python train.py --n_layer=14 --n_kv_head=3 --norm_eps=1e-06 --positions="rope" --attn_scale=0.125 --parallel_block=false --init_std_qkv=0.0681 --lr=0.00767 --decay_fraction=0.462 --batch_tokens=16384
Each number is 500 + 25 x the weight over its row's rms, rounded and kept within 0 to 999. Layers, rows and columns count from 0. Numbers have three digits each. The size before them is the row's rms in percent of the matrix's.

# gate: layer 9 MLP gate, 512x192, rms 0.214, rows 1-56, columns 0-31
# up: layer 9 MLP up, 512x192, rms 0.228, rows 1-56, columns 0-31
# down: layer 9 MLP down (transposed), 512x192, rms 0.0803, rows 1-56, columns 0-31
gate1 100:449547515457521495489462483467529531464539482476530527475488533506469490539480516510498509465566
up1 098:537534512430458471481484527537538445497489501523523543504487447501495525499480499462474480478500
down1 103:505482514507478480508510534461498524450490479487512486527497489489518554539531485499499511486508
gate2 093:471484491504502506543523450543517512500492518493509514552500545456506529497511471500551501510474
up2 096:473508485517510441521563489489510526464516458540511510496482500514503535503497492526529517481523
down2 093:552519471483510547510489500468504489517477505546492500497510484485517494520491507492498498516462
gate3 106:497515559457469514514474507473481469459530507509493478455508496491514499491490499486468497475501
up3 091:483506474466520479484474471508498542493526525470484532510505490550541535475496512492470491505492
down3 104:502471508466486515512538489527514485446519482432503498488518496480457461471521454491496490470494
gate4 101:461473499513456531522545521495495473490465500497464507490493487514526498485484503474500510565501
up4 096:488518534512512475518521473489479462522501488526472513472487498474508530516489521463502503524497
down4 105:482495504456504501485476498501492531476492530501491495533507522497528475472512531535494479431517
gate5 098:504515495486485497486514552483508511509518492506509511552506485495494480513510500498506512464537
up5 095:492505498532446533464504498504483526515524489499539512504472493493513475491539515531515485494497
down5 099:510518515465523494501519555488502509520527477534490522494527481483488502513520486480498537544504
gate6 091:516504478482522475479547512450537521469506476516505434503498469509484490482533507518504504525512
up6 097:535500485545497463469477482454486506479510500499497470528540484480479524489493501480527533521495
down6 089:485514453474548511520524522544533508521498515536470551506470499489504517510525484482473471437503
gate7 105:522538431460500505500501484524486489435509492472527473514492522512543492456528535522474444478462
up7 102:516485491527508494513501504509506476538494504511518506532539509542484488536499506494492494519522
down7 106:490463535531505526504493519482499538516470536458484522482528498494527489488491487495474532501531
gate8 105:455507529496492490530518541526448541468508490481489515482489481489499483494498516501445524517529
up8 102:500529449501508516515506501537486534481505487484515474477486511536490511522495432518455490481501
down8 101:441525487526465507448498493512494479478505471498480539505529510492529505482534515502521492509533
gate9 102:438466509535522498522503494476471511512523482489483493523481547525526519480515494482517510508474
up9 103:517514476528499545529452500447510508506494514481491528488526502494511459508464518499506528510481
down9 096:486520506496491504530512493495509469515518506528500503496521472503502495460501499489496504513526
gate10 103:507541481537487534514497486515532517459489463515558453535520509519482507498514515491518489507497
up10 102:485478480473475515508500524502488502490532533486480497472513498500510492489520521507515486515470
down10 101:488525498509476491495556499514504475467473499512532481512485513481484532491521442491497478525515
gate11 103:503505471490482520516497518511507507521493486483491527479485497444468451521433458488492507552473
up11 102:511482524467505504554526499499448519504499500470514495463550487508518499535506494479498503522418
down11 096:529514505585438503476477514494517513505466526482529491482492542482490491497478546480506531479524
gate12 100:520523541482483503477507503494495510518520511474481465532505474497528514491480488499489501519514
up12 097:505477525520501502497487495525486506462529477507559527456532447484481529510516520526528529524469
down12 098:512517471516491478485511518523537496515515513491448516557493552479519463508495519487515461516501
gate13 104:494503492432510524520493500521520488492500493530525464504490545472509519492517526498474523487504
up13 100:471447471492479478537527536510491509512508453505475540517494538520474539491540549515509485507519
down13 097:519453459492491525538496526513546486510504496493556472481467509507509487478499485472498527485507
gate14 110:500483501475526487513482540517503545486521513498529487485545511452508531480532522496492465495487
up14 107:513525480520456532495475546534518501532458530543487496478497510503506478490530476493512483438484
down14 102:464483493517546487460494502496524532493513469510503501465501500564473558480506546513538499514517
gate15 102:476497502516483491470492470506481514495510508506510498520504497531532544477527482493476506557455
up15 098:480519472509482498488486500545512518509527485478483505457422481534495453503511564518491524492503
down15 094:487512510528506515531530545490476556476527536536517529520484514534487536501439478478474522503532
gate16 093:465522518529513539473494488527521477508543557469541470483530494541527500523513471535514512480520
up16 095:461494493479497461469540516499487497508504476507506510516501511492509505521508508541491483520519
down16 098:477512527463460506485523499519540473472461531492474505524472480510457452457485461491514497518517
gate17 112:480539524506551512479522488505501471496451439511532495507501547463498518458543504484485512557509
up17 107:489517458466487508500501517516510481475482454547470521523478522531514487469490524464508495489505
down17 109:524514520547483484518477480479503496505502533540487488500535543491500511510481509518464523464472
gate18 098:489509518482527482500501523500515529501540508518493513432515492490533475518501502527461527487545
up18 100:535509515498503472506511491501471485465501504517532503512488489548432534525478467493472452536508
down18 106:501518545481527495523487493465553463461514553509472481479507543454495465544491531488512547498458
gate19 111:507465491491463508495504502457503551489491459487529521510472516534504566466509518507515494524525
up19 111:513517509511489470503441466522532466523499493494522529527476525502511504503504496514534486451453
down19 103:489535537505491482485511534443526492512519504533489544498472526500488512485501491482445461512481
gate20 105:509481508497514496504529496507466519481490516473491484427455530503555464553489540500475553484510
up20 101:513488491527524463541522504505501514481483497477508503509486498536451495501459490539508513537483
down20 101:507502513445491499544494519493523531495496524493462534488534523497522496531505450511490468508530
gate21 100:497525455509504511505516477487520519539485464449486518493500508503467447497532493482503501487428
up21 099:478526475482497468477475508491498472453538439514491459505537501545518537511538500485508484503518
down21 097:475496476431447499456470520525467547467504484494478496502458485540497486500519474546462497501515
gate22 102:498485487518489479500499521540537493495532435456539514478489503510511526496514484518460456486458
up22 108:505492488479514533503486507547512497456476558536525494491522510497477496468469499507494509517504
down22 101:517531468534499544525524438516495470504555480516483480512510458485472474473451470512474529501512
gate23 093:483457473521406535537497496449479443470510508521465484496501516495440536532511448495535495516479
up23 092:523497522479513515481491450456459444460481543480508514461502475517481510484545446525452484472512
down23 099:475508508517467565494527535465502467500494477534500523508519510524487504527498494520510495529493
gate24 101:479509511531486549429512478521506529538467474454502510488470467517493503505539493534518514500523
up24 100:459492490487454460560470541469506475494536538526509534508512472509499512462515466450470464530483
down24 096:529502471474519561497504489529471518507530531503541513479506489491481475495515475529542490474502
gate25 104:505438508489522523512486488499529460511513522508501483541496552506506472523460475447487467555514
up25 103:489498510539497478486494480518492528433491527553501504515494500526485500481498467485514539513487
down25 102:492488481494472421457507528519516481504502489552490541475508509496530479509508538457506463548548
gate26 096:494504499492494505445506464511527522514485496493503544465488526511510486507509514533510517454527
up26 090:492526537508481457528480506502524477467461462486502465497480461490502508545542526481492456494498
down26 096:510514518486499503514498504492503523501498499472528493525490474505491495510472481478501509495532
gate27 096:507483493496492514454470490474532482461443495526504520508494561499510526452462534482501487476544
up27 093:487542524505481518484449456490542469457498509481494507484505491475527506525534479547450504492526
down27 092:484468493506459462461466511477521553468520529471493493514537484498480519504500473490493504470477
gate28 102:506540468572493475543498491511503486485503536492505527508548456450490514502528512455496478530521
up28 100:483540466498467491510570528501493479548506520505510504485488513530479488538469490519480519563499
down28 095:473512522520506496519474542480491523469495483513498489483480515471525470511537541492445484526499
gate29 101:490547522462541463536519463502486477523466500490514477519492524492528470509505501525491496528513
up29 107:515478501517492517497520480522435486557508449516449486486503500482502517501474473511461483458513
down29 099:537487493530477527523494490497478508492508528490492513501476471481534543537511454446519491522510
gate30 095:486511481500492534495509491496513495496512488508522521532486462481505483481544526482508488539539
up30 100:481489470478491515511502548517481482493479470542495503469445501468495495491492463461517485474483
down30 101:494509472488520518475518494504531518476456518491524518520491486465511488501519519505433528497548
gate31 098:469519487485509479500482502496480506476538526480482518511485473446521507504519491519503494509513
up31 094:502522491507487521486532500520498497474499513509498531506549457459540513505474492479569522480498
down31 100:498508550518553481481469498510476472516505484504474482533489516523496486521494550506517457520510
gate32 104:454521489561475477519520511522504481502487505488467494515503502463509492501526516535517471523572
up32 101:491464457505559495512528497500495508539497499539508505514492516519499484534504514494460524506528
down32 100:521520504550465466513542509474486487469479533520526509521478463482511523509488490512530512555471
gate33 097:514516523537507495487541496499488509513537501482506494502468474464501467512517482515483500428494
up33 099:491476477532551491471457498492546486499460487496498495499544479537496501498485473512504480497511
down33 102:546485503484483493537498498501484512460493477477533497507469442496499509452489498481488510519478
gate34 093:528491510496446510486484497528491549510476499517521536497453502515502501471496498525514541552482
up34 085:510490505463490507482521535489504540511486489507471482494472499474523492433512508492530525515529
down34 092:507513458491539511503507474481524535533464501552489536491481518463504504504513516511482507511511
gate35 101:508531546488517492541506533513527526525418489485517499541523492497512477477532519516467455541484
up35 104:492491507468460532545559509500489480558515457517461530491463526477507495510520470483498507455509
down35 102:499495491493484507506470485516522458450514486574533469520532500509487511483472465477528470505517
gate36 101:456483506484518477463490518552495545501505463533507483501479482475537527487498468476532524505492
up36 099:471459455482512509524512478509516496506514478543515457511473484483467537482498473492500509491488
down36 099:512498481498470513455481486483503509514501551473467463508493496493558474492511548524491461503490
gate37 096:517515493493487522499480464478512502526533506512493517490499527499512512518500466510456473482486
up37 096:518501524500483519462499453469472508495488517500530493481494477535537464474521448540493495482486
down37 096:511518480515511508486566540518478510502546488541475511493541501493432523548479482480467485486508
gate38 094:508493504496500537465525480490529493512550516548481497529523519462504541514518504530516509492500
up38 091:514471491486536441440481540511517539510467491530512525494524493539497503464501506496478516539504
down38 091:525527524524521525528479453479521466519517504493510509483468525504558525499522505488502497467541
gate39 102:471503517471531503487472495477507517493475498478486533540529516550491454518526478500496501532530
up39 101:495515451530554457488498499517514503487464515537487498491476480478499480482491510471469477490512
down39 104:526539497483431523518492515492475505488481508501525485505535484466536486511475469496491480530450
gate40 104:505497524500485474544488490476485464550515459520473508460516504510476492452483494518511490527487
up40 102:529519494501489506478511519549528497498498517477491510516532536488474487485548512505543492470495
down40 101:476477491444512507507490549489507504487515505493516486518472462491461496498498479494504525557500
gate41 099:513515522475480517513510501503501492563504505463515499485537502442487503523544506523523520513495
up41 103:514531530493466497493542511464508484539491468480513497500542507451518533523484525493490515476475
down41 100:471469525528505444474506486507486505443457509557510505484497471507515518529490526495507457511484
gate42 106:512500507519494501551527501491494521479458481551437484486496489552497473525483509462475517515498
up42 102:466526444467546538472517458496505505517475527529432523507476471503477483499535509476517523527543
down42 105:487485514533461490469502494504491475461521543506538488497528519511507537445473509516476491458453
gate43 102:501570524463516509487513539457486502530531498526488503508491482454491521417531496505519534513481
up43 098:557542482506509463475494492472513459516471515502522485535498535478472465483479509481471477534463
down43 110:520522504469477498560524492472483505564491500498486515500520483472503464524510465491515522511509
gate44 102:521515516497467525437502507475514510469474500452446484515524485515496516527514501458504505521529
up44 099:499525524510508470480491473461482469504516529497469484512531500508466525477461464478488489459538
down44 096:467485524480483484521516480495533517464527532512535432498434561512491502526493480506491530484490
gate45 099:452511523515471479492511546504485473498576522499470477487479517506511485515498478483486497509492
up45 097:522491546505526514527475495459524530514485491538486508549522512498490531482525455473467533505506
down45 096:505488470497478497488459520501541526518502486469450498512534496487492462473516454504522507523477
gate46 100:500538518516491513501525515529482498509491515503517472446529467492515457504541503489497506487487
up46 096:494444526498474505497526485490536474507497545499469530549490536521525497523517506467479528508501
down46 097:465482504505503500500509556509484474515490490518497545488511507476502495500478525533483466515573
gate47 100:490502497500509470525493473534553532490483455540508501518511456493513506497571479536499482503495
up47 101:534476509491475533462509495545516424493519513491522527494496443520472501501482473524502491493483
down47 106:512537482497457494538499488528505497530478512518473446489490550518525524500539506527473487538511
gate48 101:530486528501496467475521503526488538559499489543477533532549507501547482518539462539501511486504
up48 100:507517496500518529511517516466515491513518507478516540475494485507506499489528471478493500513527
down48 101:494482532512483491497531506536524500459500460479475501508522503487497509476500514503468486474513
gate49 100:450486461503485456518508497491487520501518485456537528486494508473455461507541513500519497522532
up49 102:461520473511520481474541477537461535485495493437505502460478477524466515498514457529490470482514
down49 102:504502519443492495516524503477451552501494511495451528559528509513463540482525472478489502496529
gate50 102:504558530484506509478566499493526494445468506465496516504507494450566492475509440527482509500502
up50 108:518499501541477469498497530514540526491501505459510494514472506467478477489496517465497494503514
down50 102:489519487550503487533511500528522484509506495506531484495480511496536494488518460480509488486478
gate51 100:472503523535447540491506473499523500509509490483499455482535477530466468457542563509510555468501
up51 099:542498457467486459520466492483500490468502440542495515506477474498501519517479536499508491477545
down51 103:487513566465463491485537495492508539504518525546478474505529498490497509477505513458508539520476
gate52 091:513544494517498502548490473494512463536497511457496476455502493457527484479420488475539496510527
up52 104:523469492487476519459525510464514518479528487484523514471487497479487503507540479482533538495463
down52 104:484519492510527502538483520520475499540472525567503447519501532530519481505492556476520514476507
gate53 089:477529447500478510480532461490484491511565505504493482528481481505500507524502485507515508510463
up53 094:462510506516525519498506475457510506469511470489505490499506480514537535451521488522477522536481
down53 093:504519521478506505513533543578490494481493491447519517516513488543523487560505487488487510510502
gate54 101:470469480524494479482484496512484461464520558503480526477515480497436463518498490477486472510488
up54 104:509471479536493552533481500478463501528515499517507514491537520556518518557488472520488484509531
down54 102:482458563485479473446492516531497515512467505546508522511457523481438492517529524475496519471471
gate55 096:516509457494481463485472544491503513551489510527475472504478498534498496510497507456521471487516
up55 099:530501488511472473487497532501467499519510496502555516499525516508483533492491530506540496480510
down55 099:487477487491498503544425481516456516489480463518486495482495502508505482500523466504470506557459
gate56 102:492495508526528511477511490531548485486508503539505498507512514553526454473492508494493520493500
up56 097:478490479506497459494535508470499487504491508492514533501514484494522497517508497454487517508564
down56 101:472508507516497518510534560494486517495498515519490466550470466526461509500502468513477523517482